Weights of a small transformer language model.
Size: 14 layers, width 384, vocabulary 15103, 36.4M parameters.
Architecture: rotary positions, no biases in attention or MLP, normalized queries and keys.
Training: a variant of SOAP for these matrices, 574M tokens.
Each number is 128 + 24 x the weight over its row's rms, rounded and kept within 0 to 255. Layers, rows and columns count from 0. Numbers have three digits each. The size before them is the row's rms in percent of the matrix's.

# gate: layer 5 MLP gate, 1024x384, rms 0.292, rows 52-75, columns 0-191
# up: layer 5 MLP up, 1024x384, rms 0.29, rows 52-75, columns 0-191
# down: layer 5 MLP down (transposed), 1024x384, rms 0.265, rows 52-75, columns 0-191
gate52 098:099104168155137102144175128149093159165103117097092116112112156153141156125119119080068111166105109139109142155158132088083161117099139116106154144117092157157152134134106161168147143090113109141169150064110136134122126113136127114135110126132117154080118142146121104146151116096154174079134111101138135120113124095110125124127098168110130141168161151127128160134147154129100134162145126084176144169117109159136110123137158128141111162151137108115147156113116124138207105099142120110126157120126110115175142111140162139082149112126136127128082132154116104108131128148132110141
up52 104:131124090105129118134147101144119156121162124135121091161134127126125154161132141092102174169131112151124106111136127107138096143153082128127085113157128089108145096174133144114125099119157166129182145088154122131162117142151117126124167181099154126124100097110135151121164143143142143130115122091119161131169101138116106071108110148145113136123143121118127143141114138137129146123106115126100155123133117150107151122165118100195132159124179113111152131070129087149169076123090115105129165137124102120073114107134118138135134121140095142168128114105162110140116103202129149155
down52 101:121114118108155149138140171144158119114107151190136107098124085127131140110137077180136098126108133105135169211147147129087145148096138133143149120138097122099151144125105169173121078108101101146136152120137123126124112111107157166139145154255107162122129164086129133130125105081110136138160111127092124131134151093096086117113152111086121078157084115106126120124125131129133114078139159159124113134118097131137140129125120121087152106108153187152119123138106137168123130135141082142091169102162084130131161137121138129151154155109122150151145103083111102107146099149090146180
gate53 105:160155110133142148137124120087142133144126182132115170141119133106111135147094170143124117130150119098131136146097101115157169125155128149106141141100144113146118124079138058128059116077167165133115143134164150121139120100127148100130133110137150077090118064110084095181118135150115133150132092136163174114107140146119140124143152178138083128122114063157151104142124143148140132120153154142137157114148169152153141140117139094137148114121091153099129148149105118104092084160150134114107122077091130149130115122147119144128110144153126152138178170136139122131143142136129159131
up53 106:102110136127114144156144102097139134143147174141125121150106110170129129169103142125129136089103091082123105130073104157151120134148159128133110172146094132113156131126140115104115103161119089124089118150146118198165130123145145111149186137142138106112133098124150116144087109142116152083146105115113111129126144115115135105119154111135129149105126164149130159143135130105155133127094097105118171118098144142129106137140127135190139082078140096135179123133096139121121143156124117143133134148142151120135138110128128206131144115153118118127151143130139158116121133090098090171
down53 105:123137127129121150156109119124134113130124113144096121159120115161122096098169114083134106103138122157139186171105151154129134100094160119141146168146141123168169101121107163133141093098120172133101146135089087147115085132110109084116137116112135169088118139170175153138109158086158150149137148137142123137143143162125106130152110093142133145107124109171134133129127113133152115202154140144132117113127125113169127130108094102129133180118103137168110123119124112097125117121070120134102127119099119127085131179142182139162106113059153143140167099102163109145127127137104151132
gate54 099:128123112152102120150148156085124109094152105148125151135159154140156126114137154140109171085153111111093145119095156151154167113129112127139148124162122136138104152138158099110138138135101079111162168131129176121122119134164130106120137105131135103108079096177117100126118100109152105137104134146168087146126142135131126114070127124143128117160136079161135074110129145147122135074136177146133131145144078127104110155120126113112167142092153130119153159117150123136171134154113138139136169187170134117109123150139134124114162161093139114120129141141154107109115157128115110118
up54 096:163146162160125114138145169146139136121192143146096132116112134162146127092168136096147135151120123159114121145118168095141061108108146116170190157174084146107107167108158108138102193155129136108137108125146141110134166116157086121114145124130142132179151111143120104100107143106126136131129125101140149134140137109132094138118123141107155157149119170126107110098155151069129144129113088164135118096111140127124139107171141103122101167114128137171090129111155124115160103123152178130139138133097145140160104114185167149114113113093138163157112122153141140128132116135145160119
down54 099:148111070115112081156091156139062133129093113157121106109105128134143082149149151081083142142172106104093100108131155132125118100109117122140149099113120150162134151129155132103147143106154091127166115087123149149123190152132108104120133100002134138149154136117142112163155122125117145125141101136096150110090149120151136110119156136102103110162074137130144124128145101132130158167120149101111137109093144142147163102131150129128105150167106159138139125146134149106143113126149132066130113149082104141084098144166125139143108126110122140088108129112084146128178083114151092122
gate55 097:154107129152118145143121123146123139146097131135196167106084172156128123111082123151152132162141137153145144083111161165167127131117142163107145193110087105146114140155126140089136144130120126109103110119143133122117093119099138116143127180130135104115140145160137140104142189139143110135083119104134138154095100130163130172109147103108120129108125123103119136128115121116124088161095124141147136142127136144104079109142147147119120119148164127155105120142153151096144137143097107179150097110151137170127084126124136131096105134131078111136141151107110121120130131169132158118
up55 096:110127102122131114114133184128097125092122120147112091126137154123108075169135107143130143177139137144095130143094085150128135118108125111186121137119121159094180136135162134123137136123092121110174117121120145110115135079139089095132175088115158155122140147096147097072099129106159114136068164125162121108142107133157128128134123164150154121143176122136155071114153100143144142111157134102112102133093087124131107090099094151129131151142134115163169110129122164106128130142121157154107083115082147132143148057164146130148137163132098134129126127132180137168163090114132145111
down55 094:137133091106132114130169162124116139106075141171127100164119185108161111127178109112104099158174145152159188108100142125106118090105123115149138118136124089095142108150106137126156141134126140123107149160131158139135124117119114130147140128150131150166083110093133098131117093113121120145076101154116129130145101193153141132126146124106177125152162120108192124096136142121132154113144113106122108140113156144142099105125127140111112114074120128138165118088093133141105107125106132180125102161126162134153124097127109106161154108145093113136151165150145113142140103126154110099
gate56 097:142149128091160176150127119113097124102082126154137115152141115111127096111079111111176157146113074159100099111114126135111133129143137123180111117151125158140109127151110132098121147148126134137113182153140169142122140116128130099114138152120104120144132135068106036125130144100134135125124171127160115139129076105145123091144104109092153101092119136109160156118144113170127139146114119123125109124102133103101069110121127156098087150145134066161131116140102109143143151157091100172114107115125138093195098141132134181122131173100094156111113142116111115125108117125152156152
up56 101:129134100122136111149116126124135124107079156157158111131157154186152079092126150118121089111122137147134104138118123109118136137126127106140149117168100130122149145111138125133162090156051101124141187120113125135107076100113108114155151159135141151113152170148138134139151147134160117113129160101081056104106115101116080121143141127091110150139106176090132115123148087122125143138133078133103133121139177138108060115093102158169104104106139120118112161146104143138105139138156168110108112139109085138151148134160136140160131130119120127207127142133144176161090146099128082122
down56 100:150140110124088098112119102111120145147150146162155099090086132153136127162135132121133110122086106128164115106146113120110139156146111136048099117106125144123102141162136122175111159131117133149095148137141105119099152154118138112124152102000065139130111130153108103107122104151097143134142153136107141129113129090132126108102133119132114125149156125155159107126133120132124130139148099128104146107091145127106163154148143129141139130177137157113124141129143121123152087134134107165114108097178143148127132139107172114097113135154131131101110077115150086162119146128156119147
gate57 102:148135184117126116150140120141115165117134141165133127133132144136115100132126096090145086160124137117150075117131122102125168135106184118086122099129149135129137124084145169148084124126105122146133143155147140122140122100156107147126147134133097144152129120151157117159113158120128096078125112169127170094080131088121121114113104078131129111096138128119135167126089131113146113140112155112136145144095157124233103149114095180151146126129094131124093117084157097120131121159147097154129073096123115089134171151131110133120095142154153103126108185119106143148130162139105125140
up57 100:114118134107131116149127115085116130136093149120077153105124108112121142100138166142139148103119145118097121104178129149146148077126100069139103072117106146090116152153134174151088113163144134129144139126103117150151161106107111135112131126095078103182109122158102129140120133097129117089124135136180160139113094109120119102146130125106103172139117112127148118096119174069124104128180145113145153108139168159113114128146114156150144133105108102098155114176119111178135134136148140117132164117137109134145161126123105077113152128177116126088094141129155133146142091110097127126
down57 102:133122151095164088181147084166150139124152148130108153149124109161170123107145160113096142170134125111161113104131148135151141114128109082143140118087088097098136137141165149122089122165119166160151131116147128145084173136108089101096139144197156141164125178126146147092154143179138118131137125111139154143067133175147125125115145175115130117205138158153157143144130123094140095199141160068138110103136165131132110147124163126118125128118133093104177136128123138126129094138128149136132144111114126111099170159189152124110159109184132124103146111099151145117142156176118126153
gate58 094:120114139119113150166143168154135149079146147089138140140121125094145077145097123121142094179121095144139110149133156138135120098133137118073140116117142154136168133153130129142140149169123174106118114127163154115123120132114155131166088081118118145170133081195129149103101144119188103110151158110125111138169145110131135138154136119132147125167133109137125117134077092157124122146126104146127130125125159110123113105135150139129126109155128141119128117157092160130130092112145104141138087150123144105109111110146102106163120115185133092106121151096152123156130122122116149134
up58 094:135127162170154111144145128130122157100108141137160138110086154136129137136135138143089123143093108083133135134143151107140128174151116111139140155150084125137153137118118096139113142162120137144139118159157144110167089113130091172141189153126158123096171114139140109174099114116146132181080145119122171134162097110137125124105115105159167145132142118107142121140133098155149135126113161120152119139148121106113120119115164123143138115116115179123110102135132106166154150125161097081119131134137134110169141157157117083124178099156127149150127068101170114165140089117123147102
down58 093:120087140137102120095131096149126147117170119110156083118128131119099134127112105114125144115145140126180150153115133120138124091126154139148128154135106100108133164080119111130141106143108170136152129124086121107181121123145146125118104142161120112144083162120103125101132121128137116167126125062119149082162076134134120185141172111107142092120123144118130132139109111123143116153102093122163086091129158140120126117164107113117128128069125113118106121168123107130110120148106134129129174161135130199158146092101102098134171114160106107155134119152102112120113145105141122136
gate59 103:142117159150151145137117106135148073127129158136150183179170177114167105100199132111145148163112094157174112133168153113153118162106122165113165133145142141142136144128090143119121153125125095120141133115117143147144101122140101133149132111142091089125142101125134129131169134124157125122116106135128137116125137119133094168125167128119127111090118135118110102116118151116161101120186093119119109120097148111137121115121124108086086120139165097120109159150119111096109102120145175140191101100085110100141127140112170106140129135106099124153070112108146079116157107116123125131
up59 103:162130110110113126138113116096101132114112085101145138090113131114125123149147086111172113146146126148135145165120115153146118124165125135137104145159152136131124115150137100105137154133136150166134099147158168167140130117087117079157144137132142109105079127154132078144100129122137126134181162150190145142091096107136154127130117143148109124130156115074102122138162164135111140157155116153145135154105133123136082064106144111150174097111133126151120120122124116175114154119145116109110076111145141128112099146096077156135087115109115103112184130089136156118100085122115118191
down59 101:141101087150148100162111125168127197131106142105106100099093142093128088154083131089123165086097135138138152120123125138111175152135149132094177110089096138102070144127130175137146136109131129147095115144150103134131113157167147106099127148078141119168092146103120152160103125149138144107135154164139159109159172109151129142119137165115123127161104098119147091107135169104111092138118112113115164128154137164118130130141144127083160111131131120119118136089137137119103085133163115100134125150121129114160125132156097126115111143147150132127115103158138149131119077157113144067
gate60 093:083156145095163105146120097147135094140147163106125137139157137090157178130101145149171107139183109204072121152146089127080103110090115112128098106058131130091145118142120117147141113136122164145119131152065122158102118086097103174144131162105143130156142115135147093156098141101127098135140139130154136116144166106105141092116112164176133130114136167177132167119141155144107107146087116107127116128132150131133173092104118131133131143109149107098156139126135123113136090082106151146107166119147133141159126098124115140138086121113106119155111124156157129116148122140174138131
up60 089:094129159094167118134114045183146130144176130113142100144131111124141152150121131124164147152172133158117180120139107151103110093090099158134082152100115129110097155099139121117120115119067163118133068156123113136093128138108147127138156145109130101109168106109112078126155126135119122124161135133066151147123146130128123073070133146130136116133152142150122153093165131113128114139131119130159150099118154142143178140147153108092087147140111097163154139115077126113116094150137145137109170143140126154193120140180108163132078135140109131160151133129146102146141117109124114139
down60 098:074134142078170143133136050139158110144120153112154139142211195138131136162121157098186132117140142172126146137132110144147149140147119142133102096101135108096091152156118113148112097147103126154138155150121118140100137086159116158122113115220125123162143118162156144170151133110117124118141108090159126106143151141106131118124099111152084146125134078188096133126151107143122139147098155115111148128119166113139135070138119113108112124139157131121156102116133140125121113103062164106122177088128153152138187110093119138131129111166148145132095118120127121148163128177108125130
gate61 105:207097136136143104121132156114149127083093106147100152162104154089106132082120100122153128100134125093155134111109145112114166114060119129112134105134106165149126110107117128181151137134119099140118150068155112103181103074135151097117110102124134122104170120102160155119142089134153076164112126134108173133138144095120172132136097127144101119146122097131117131060133120122124114134092147090147158145114102128121151130204156121148112167153127110121150078149080156134132108146110121148131130152131126102097112094136139137132113176171094178108167142112073136182103137146166135138
up61 101:114150153119102150136131125136111104147124139138156112142100099074132181152156104157155132120123089139168157119173146140133130171127155111133088112132116129122115155134135116101144138081134137118051158088131135116115166143152118182107113130133125126158131046160111189126132150122125093097125121133101129096120140121129118124123148153099150138121123125147090151136097134142138169144149102093120122126124143118104159120127145094138138098165107127148071125114150082106108181152086161117085125125112130085141091173161133131118129096155134102157104102129156133109160182108144080102
down61 101:122119091102177165139106113159126149102124122112141109121140078108167115114119137108152115140152134093151155139142139127135122126120157155118116131144139126135145115072119132137159119104146082124116123097134116145153148161137123107095154155076155086113126139174152168132107132117112190128134165172159147163114124128090143123119146152105157137122188066101141119131124096081130107119141154136108111122078131138125095118111132122149126120149144139141183144104121130143115134105161122142164123108100111169115110108134093170119137139137140093113139104141125148118124108119120101138
gate62 094:096114139139137152113146159082131143182117122096146118115169116094153136112116074144163129122137119103099113112121117153094152108156159113139146118132133097128100148144123135140106101110154132151151102126095119093157111120131133128068161098116135107116103097132198134123158077130099120108174129139135164141126124133121152158108130112087166130093135163107071126114118127139146122100126147121135103168124129174089135153129105119108114140093111138108143090076118130138147114103185124139138178114146150118113117129136129156135150137149110133116136155123145149153125141128128139121
up62 096:127154110180182069065127186130126157148135119143121119148134106131135112120116148129137098146103070120129163098121106142108111098079146091113104166141136102142163138136170117096148123149103131133131126068141157096157114093142118095151145120137136095153135128118166122105169148131090126092115141126161108151145145111162117101113147116124086137157158142146125144158113161105153127092126110105136133116114152143155146146138145107132155163126097149090111136103130150137121113119089142155100154118170152107108137196140117103100114129149147119133159162139132141153141133117131110165
down62 099:117118133090173119127176151116164096157117154141107111124147125104128140120097129145168135150113087092100104131125071151112118132152124125157106137148141069122125145134128146146113109142110142117114175140101097130123113153130109131134190071130160094116102118134126127129181111146133100088118098142157126113115085130129154127139091148137156115118133152135116160145091103161169135093128113112136094086131123163155183120121133135092134108113134152128142121155097101151156127150144131081151123107135166118090125153083128163081132173152071106106118139126121158116141138160133141119
gate63 096:103138132122114133128149151135099115128101114153133133092115105127099121131148103109110123129133131172131149164093184130105174169188146108096128132154159095157107116164114118131172105127109167143126112125130127119096173165120145120133133118134074138137153128155137136126156122117082116116182144184123141147098082126114142111124124086133114128152121108127097169127097146124173152104100125118108185177093119092135173104173145150127094153106136137138125135146119133128118134126151121149128147152118119134111149092115145099113160110128095137136084108117124126095122081195085145133
up63 098:119111124135101174147154154144135153111156091130137113115103150081166134193106122102146202146151117105118132158125149137154130129125141097129143090148120138109091108161110139153137149113135130130171085161103099115121148129135127115131151120116131153117146104178154100111137160127105103180175087135128182140120114171146129094117151088081130111162122170133096067124114131120143128122124110157167114123080142108137143131140167130123126156124122133113151103097145112139125148131116164090109084144133122140105135095077159145136147168111113159151108148158136087151143147113117138123
down63 094:104133141174132129148112156122139078093152103115166145134111150112109107159095108141117111074144103160091097144102153135130150106132114137112091118166121105147110128138112127132152111137134143136147157105114092138066159172169133128117172106205109123135130139137153120189172186105105102107099120161125123105079127154130089133141150118149132109137150157123129123120127115173139165114122124147113139160125148161132145126121109150088091162156118155136144138110169159143134141154126138089092123144154138072177113130117118098107116093146154147128071092140150106134127138113098122145
gate64 102:100128136157108081162117154154149152141113139100165126134115135136124117118115120105086143108141146111132112086115122147141116092148105152146131103151117144099099140108120097130109124167112125121101145126166097173143162160138143151106124111143111106140135131139139099154116133150085144135122121164155100108110121094092134109136146131135105112149141181099151133138093155115156097173147086121136171144138104092131097139114131132104135172126121069116145143094109159150159142094144126120118149092105099110089091128101153036106121136122122148136151128136151140122167129138139131113
up64 099:165129128155123144127150158089126103129134107126098147150137181104103098107136115122068102109126103147115140119148139138141128143088106104172120135108122110142126143097121138115091141163167073067131142107134135119092106133150114090173161110133092106143106121119131164142127156137160093094101150118117116140123098138139142122128116164154083179111092112094105112148146124123089106116144123111178214115108142122129129126121108092133140111105153130134106137155124128193139107127114123127087139103115130116120138168151102165162133168153137127120100079095116119131129125130130104125
down64 106:179176146115146175132118136153136128116143167121114139123144119110137148108093148149162111147164115141131113149153138124110120145182136106097141156089139088153122097125156134141164084132139122142124165159113103091165103096112096166104111133136131126113103157115104114110115099099105127137122136153126123127151088129122117120162117119138109115090115095124141133147125140152159140110118144147112093109129108122097156101149114090122095138135128099127124112134161115156089115184129127135142092152134124111108122078142122154074100095079111116101143111136123088124114125104152108144
gate65 097:124074122134109117102103118131123107107115099111153161109085156081131109152110106142119120118133160170131121138119154117093186122133133135109097132113132136150168081145116079126148138105100138124145099135131119105115145060111141091195132115122093103172122104123116071137117117115152144129169076144170132088161148149094114107152126141126128101139134149112135150155178099127147128126146143110130129134135131113125158104110149109168108173145119121092168108159127137152130158120177142090092137092117172119117119096143130124134135108120179077145090076119137160112132131143134125163
up65 097:112126136148087097126111118149101124125177124138095145105141116127143106121119148130119139142161159120143125126111109104111114137145090118137141133109160129118173111127175138113146094142173138131177134143145110146132099089131180102181116129121120115107188142116092142105155137140075169158192126098149099111150091159135124108112140183172139148136157107085137142125091148117163171128111125141116098133110110151087126094144108133161105130156117138066162109121135129138155140111116141136168143122094114102111115162125124129113103146121137135119137098149154114079109098130156105151
down65 097:123148128077120132140136121122101112197145136133194170193130135123131124137130178145153152143108132101124138125156133162135120148121081111109160103100131106094112115124128111170101151126105141118094118119090166099095130146118132118130129091169151098136163101148128146116146158085159159110113116112142110160117126130134120115132044133124135113125168137111076129123124142081144139140151160143123126132104138060114076121115107091108105150156166080094118145136102130114111172129137159136132087133130152132092131098109112134148131169167136130119104115118112126140167135178144136159
gate66 095:126160124152118123137123158121110138127122125143151091138106138112157139162152123063158131134178141119146160147113135138154128082129133118129165186132099077114169164136157123160138138122147117123096133142149126129102087073081117138111113123125136129151125109170159131117112154107110108156170147134191101093105104121134108153145070129137098102127129166138162133116112087107159147158161102179160128119102143128156126151154153095095132131152091169097091133113149134121131115170101124140124109100128085127093147131131099144112085100103097152118124162111120116126126096116123109116
up66 100:113097132126158131135148112161105140103136103126127123136121132129108150147106032177140129110092116131132133133084101136130159143121126149115139127152129126128131167110109133108199157140136131119120159149128148109148107150096074111123157158148103093141122111129123168120136142152101142084086112138139099172160131163119136168135082131089165104149149104077152107091160122098104131095111097138142095122151132205166108132141117185122096119135126117147140128132081147118122180109126125121147168141111145129134135157153086143162142077159124167124140070131149090131117136130128142122
down66 101:114101131142130132124116137144151106140147106119136080125097110111127115130146087120099173162119147111133122103115175165123134152150101151116164115138179163144177134127109107135177115132112106110102138104211091136133112141127112155052164131112157116129141081119101141170165128108080141117168142102134108199131113152144110088145117149111141139129159145101120124130155138129164161128136182170175133107108129128135128132137155154106109127075137109122126139151145127110114154141132129101114145164129081124102154178161140173158141150115119139144117147143125099134138112130150109143
gate67 104:120136132135095143143095124128052142131142122158080186124141151096126136098124103127135119150130140090129147122093171094115115103108116166117126132119120137129099127129159136102143128133137098107135131163109119121102157117194128131129102122119098100129135156178164157118131142121134160125109123083147152146111112100127138124066132125128095136150097132134143102124160112097076104143131139171108135136121124119138142099110138168092107117107108132083128106128127137100172102126132123097149148114128163127142129133144128110121143142123145137093137141097083137107124154128130137167
up67 100:162136147132139118105085124102102153112110119121120150156128134137129115134125155154162139121123159145157168124151101111138112175158107140136126093112137145148121127179119126151118109162145154094129159150127131132125134164155116143156131113127113120153128132126138142150162119113100136136141136164117129144121100085152142109157143152110119088118142133100149103104129130119151104119098093155151085109113168114125151156132133108119179104093108124123089132094185126139139119149109123150119117123138182124163136137129149130136113130153194080108087140114108140174114095134106114172
down67 101:150109154109115122134131091112117125146144107134090114126149143146124135127130154099101089086134133121167128126145142088140151123127110123093109127159133143119135133118130138118105100169110129147116128124150136138125167141155109107156159059037111131135105159098106165125136117112145131111142142138126107119126103120171125140153130136090128127101119139132116121111107147094081136140160142140129122116145090169113130187159121092170156138111128089120083084152111137119125080166161145155091150086117098098100144157122138125105125169128134124148128101091086139159128133095138140135
gate68 098:134106135110113102183110092062091110160170138135115107149153132127103096114108135104119143104174133114092117143114131157102123105138147102112163167167158094127179187161102108120107110071139175147127152119175103150166145108134103118105096107138100129119131108139142079142151173129122129123133139137165120104183139106103159184132137056119148101104112123116151127122136124112131118156129158139119132099095110135160108156133089192103080151124129108116131141161161109124097134132119127143137166122121102129123105145159147119106166145153137121184133133126145095149114125132119109144
up68 101:178098115134134138120132128108154134112128109109115126130085107096102111121176128141098127096138117151118172106120139108153072149144151140170134129125077142114150119128150163153130111146119081119126134113121138135140131116159140125145153106123149124098130146083131102144137133090116120115096136133109169109167183105110150119119127113149103161126101169132076145166132136126133107150102105134117127143175136163138155142115120159113136126180124126127110109122130176106142129151177128143179138119101087168141137153138071141104115161116109125147102133122134142152096142122107141116
down68 101:091172120098115156101114107152143102152106111122095181149141125147139114084097178090083133152136113107116139131107096099109132115096111101104109133112148149112135110140120150117126130164156082140136124109132119145085135090110132127166138112000132158166124112175144158135107095156113106084066085103114108112131102124129107123119102140104154122164085126187098153139151128108106116110132132126084137108134128123168142155142151145151163159146129143142134152094159126184160090132126117077114163126109114098095125134118122132122113137106153123123089150112130132138154173168109131146
gate69 102:137164129146117157121096091108129115146084122127107159128109139125138117116105122094164094117164163114141088143136148107125110149158167117190144067169118122144114159134101151131116136147088161135129153178139144152082136125128173101115124136116163109213150096139130117110091112126087151170111130094093147110146122106107189129154135096122124163156109125129155151152138130155158114130157126143156083103095130093092141161131181136169099154154178129107140106152102126119119083161134150130142125169118146096145090139121144100127169091120139124129149112116189116143176163137167133110
up69 100:140096092128072191138169149131130096080167108116121181157150119135114117110136126074150122126122119129113130167121124131112130121124129139145157145103128073137140158121106126153159106097101126096104121130117103130125123074105107170143133130137133110106117142170129143124122113097102130154150134151089100106128081120132125130095115170120091159124153120149126095125151106155129115153116078106146125140152103125153106149177101134140131146130134147094140095153123121148139128168107099147093087130132135166115136151149116175124192102120127113129189136102131089144121122120169105132
down69 103:094115188125132141106122137153152106124115153125137131083096106153140094121156121136125100131122155137117148171106144130113124106116156141121186094164109133140122146102126133162161125088083108120129121150115116118083147122128151150154176140221142142128130125095123114129130132077131111134163150094137129118147109118130106133128155134098120133147116062139142119124147114122172141097101119159140122153131161114108154183100124087171158164144164142117122069145089134179127113142088107131074067120139119151142127149166121124118087123141159098097160113146100120106152112132158136112
gate70 105:121119109124154098152125144168181115098134151124107144108133090109191115099153110045070155139124137124096132113129161113104142120151148155173159118065153144140115089155098150137126168107106122125181152113141139100123118141118129113173100131121150128136127117144161101129136169118113181143090123149150157126119125090159149134127123095119115076146082141172135148128122129135118130146136103155141167102118136114097114132136145148119094061100181154117147154127128121143110105101150128098140106117121164148138101143125067128180061114165110137133123134098125110140141136112160066151
up70 109:121136079126152151091116104151180126130132146179086090101175099098182154131145136117105104123159097140108087121102184090135169146167123149154131154099131141153115155163116096121121145063127104120140145142132106100117125133131135119150053153111135125097105145142135118129143171168120160118117126111159142120164152174124137111083126129113115159108078125125136127119147142120128123161118077171130125128157122108129118153102172149114164118119133106088126128146103111118122162124131114169122136082156119125134115119115121162140104106129125087101121120114094127100139119126134089160
down70 102:132119104134148134109121140140120121123139144143109136121119123138144141125116124111125123115113121136135133140159154124137141121130145141142115099096137118124134140137123088128116130122116152143112173142120140125101120134142099120161147116255128153109141127134175130099120103153125136118124161129107111131132134076142156141128092133145142120175114148140139145170153123144111143117126146120138151107107129129146130131119142138144136117129147142148148125112116132107108131116142157142163114129142135149152113134129133140140099110123135129102114120133124113125133135126118140117
gate71 104:113161116112156135062122134107171148103143150113139124137129103167103112153124116137156122100123100098122124131114171152106124137123141159130110120173100164136139181112093148119136119079131096135076145128101145135094157118147167118141166127121126063144129105115127155122119128148128104138130122127139120162117101145169105119141166102107154125105119148108122121114129165149143123148127129140139165163099121159093204100110123144149100146087169111121174146115138126167180156157141111086082137144149102155123148089139176152107129143127111160129140103135140103156115130131125078140
up71 104:130182104118110166154086119150141094133110175101103130155163156107098143178118089153104129107121137129174169114121139100117104115120118110128131147136135127138147153140126151144134117153118137133094157145101109117143147139101150157124137124122056101080144102129135151105101094116137157080154173084106154145118144155117115150148121143169114109116093126143144112074108158126121131165140172150109078153126151183144141106143152128089153157079126139133159133110105104128145101147109110111087138100099170117116106108121123155162097146130118098117122104099146184127085118165140106126
down71 103:126107132118112114146113117154126108168151130183133130155138115089134111125109151142107122120149112120084101137117123124111120086115128140135156121143073107071132154102164097145110161106130163094110106112138157132124128124132128148125105129092125154075124127151131099086112166086121139131131163133101148165157125157090143099092096147147108100112155102139108137121168111086123107094109131087120183084102138112134077123090135116101145124167138167150118075143120168153163140093127159128101204104124117138113123106133081152154070106165135146102120143094123150101127110136136169107
gate72 102:103138138129084169145117159121159126122119104150172128123117125122169117108096141095150106130135150106139118121071129124129121128082112137129074125125104144115125157132123154122127089121113111154077141174121102078139105134089130140108153159137163093120095117098146116075136115135129114128121168117119121120102080133143116139140116158143158118087137186131138134110157130109115108084140157144123133123088121167141127089143145108137117125115130122161145138135126142094133147124184125142155150164120147114094153124129111075091111129101110132116150153142129135160101129085138076119
up72 099:169149097147136121077145143145151123182138171185154149149113121171133136105092185121105067124144136130129119110082131147106116133141115117105129100111122093092149115092129161155181123069133110130100119110088108098132069130147094110087133142121156103096127099132143172066145103140078143142116128106058109120158114127142128120133118136128152134081124122119129131114156131154134086139143142136103121124108112129149141111136147081133136129161144117143163138126103115118078130136126093156148094128125094114096114158156109122116154136157127105143145150118125107115107100104103100126
down72 100:140155114159125143103129083120146146143144113128119105129122079087159133090083115126170067141139114088116146159097162100184108133114152139108108131122115116145123169133124120144130087147158111115084162169143129101105102134103125079173168144200104135160150155120145134098106119124103136090106139100168153175180104149139136108155131174160109150117167149132136172152159144158141139086157110132134114131082130136164157164126143119100100127164124132111156114148135110108138125121149149141154120109140137122117163164131139096126136105113137118106115109122111125147111112130126123165
gate73 102:137097145125134102127124125157127147126063106161175114093173161086118160180108108095104095094161096138123098097138154161163131143100124175139149109111116129124104136153089104135129143146119112112108115107116124178141110125093137164137151089116114084104141134142128162170109176107129110125126085138138150151136148188099152101144155114099129139134148149137113084145137124131077100110138075118086128145151124140133148094155088144148107136144144105109117143135149128126138109152178133129155120175128143129163152115109133157148113149087159153116126128174123142123136132136130129120
up73 094:146104110127144135127141095098131164142102144139116106156110095123121117123134092159122143170086143145123152148066131141156138121081119111151108110096115143142112118120089095143146077110134191078135097145175136098120147111076167116130137122124141165141114101130114112117135110119111125139152122134163100141133119126126118132122124122136112080107133137079125106112139127126136170082133166154139134136134179139182169125118131155155156141118120126164087116156138122108134176119145141114104110114081112141085138132126156106146129099151144176137110193126156107090166108115107133208
down73 098:127160142098134106101139093116160131120143116159131154094099094113117128145121110158111105132152153130105178154166104114150175151174150108144169151128150130085134083089130129154127109147136120142145063137105110110132130124124155101128098112103196142133122150140112146145146128102136181130158178144090122111191108072118131125126146116131128120112178131133086123129108093102098152136123100120150121130117155103138130146129087134119120136116124123152088073128178097126132161115102144127135156107098095130110139132119117085146168144137104105159132126133131147103117139132096144147
gate74 097:129120072124151141112112093174116114117130136141126148107130128150125077137121119121157169114161088150101128128093147121117072115140091098160139109080111165127118139130138102148152108142086101084128121109108154134166140136164138140144089117115127132153144134132115121125171126104200095140145111106115119126112071132115139100111133149093141139113144109118198081143118145161120125151069152147132127108120109102107113104100124095161118153154121123130188137131104129144132144128113149120132106147102098092174172154163094115101074125135185156135114121128117145132127159121190114107
up74 097:055171084131123101150106105158147093110181122077129136119141121135156102113146110088131158137089110099151116106121147124130111157120161116119120098160110114114122139103092140141168123131156127169125128127117133121188144129128148145114138115113145160170141119146156124100160142119159133109117128152170151108084123174108123145131135085128114085123098131085119065136104091123148118148098127142106131126128122087120192138105143137114124130125110156099149132108125116152071112086118143100183131099104134124104129137141172147140146174142151157102116137163090105135087086123139163158
down74 094:104115075099070149115113126144145120138151144118160107091107093137193120133146100109150130091140156108115160141157181165124105107099144150082140109135116144125123128107106094114153096093087128135094138150143158093144095130107150134113140179244111163145142138179115109161146168138155128123140105156142160141123092102150139154109146114165108098137139113141112106145096167108105127100122152142097160122123153121117132164078117163120126123139115154112149114123171166121172120140125167098114103109141149153115150120133119111155102120084143105150156129111111140156079114140121096172
gate75 096:140117132154135137109099145115087121109131127138119141149154139162155122143165071115124111144165130162105086138117103174101159156141119096148103107149087133080121151119136144142112125139157154112131113148158186150136110166136173084147138154117133133139113151077164124121147175133090097143142131087147114091119112174106097123125156121109129127133157109125066096098169139125146088118138101120138169173120139131112120143097102098132146153118142097153157112156175124144130141136125119170153116143087142098115151132115109097136133139134142127092114113115097132144123122135139135118
up75 092:124133103113102124135096092128126136155190112138152099127134143160161135136127089110121118153138162126167141135133122097131162133110108162098125096105133132153100128110134112118128109146131153126129131151163129181114106115131114156145105126109121113132159175120089166100127171126149120107127104128124173139100142120119132171109137111117123174138149145168115132129109135136140168113130117105138116133101120099161113145121118136123079138128143148130175115101192152126122127150147115102133119146184140124136092136145131135121143142105133190070145108127127153121150118094146180153
down75 095:139143155140084130153140110119134132158154144166115144133138106117189102117133052148110051138148105141102101102117121125137130083121112164149112111124173099152120139140192125106124085116153130150152148099138162102104137128123104130110083125179089120169132168089129142106115171091117097126109094142144173108129134144145175105125144118125119124082167111137116096139113168167137132140133101092153149150120119109127120103099107139143121174125134148141130122117155140118131122108152105097134089071149148159102088156119155126129132111101113166126111125119147140122121129121102181153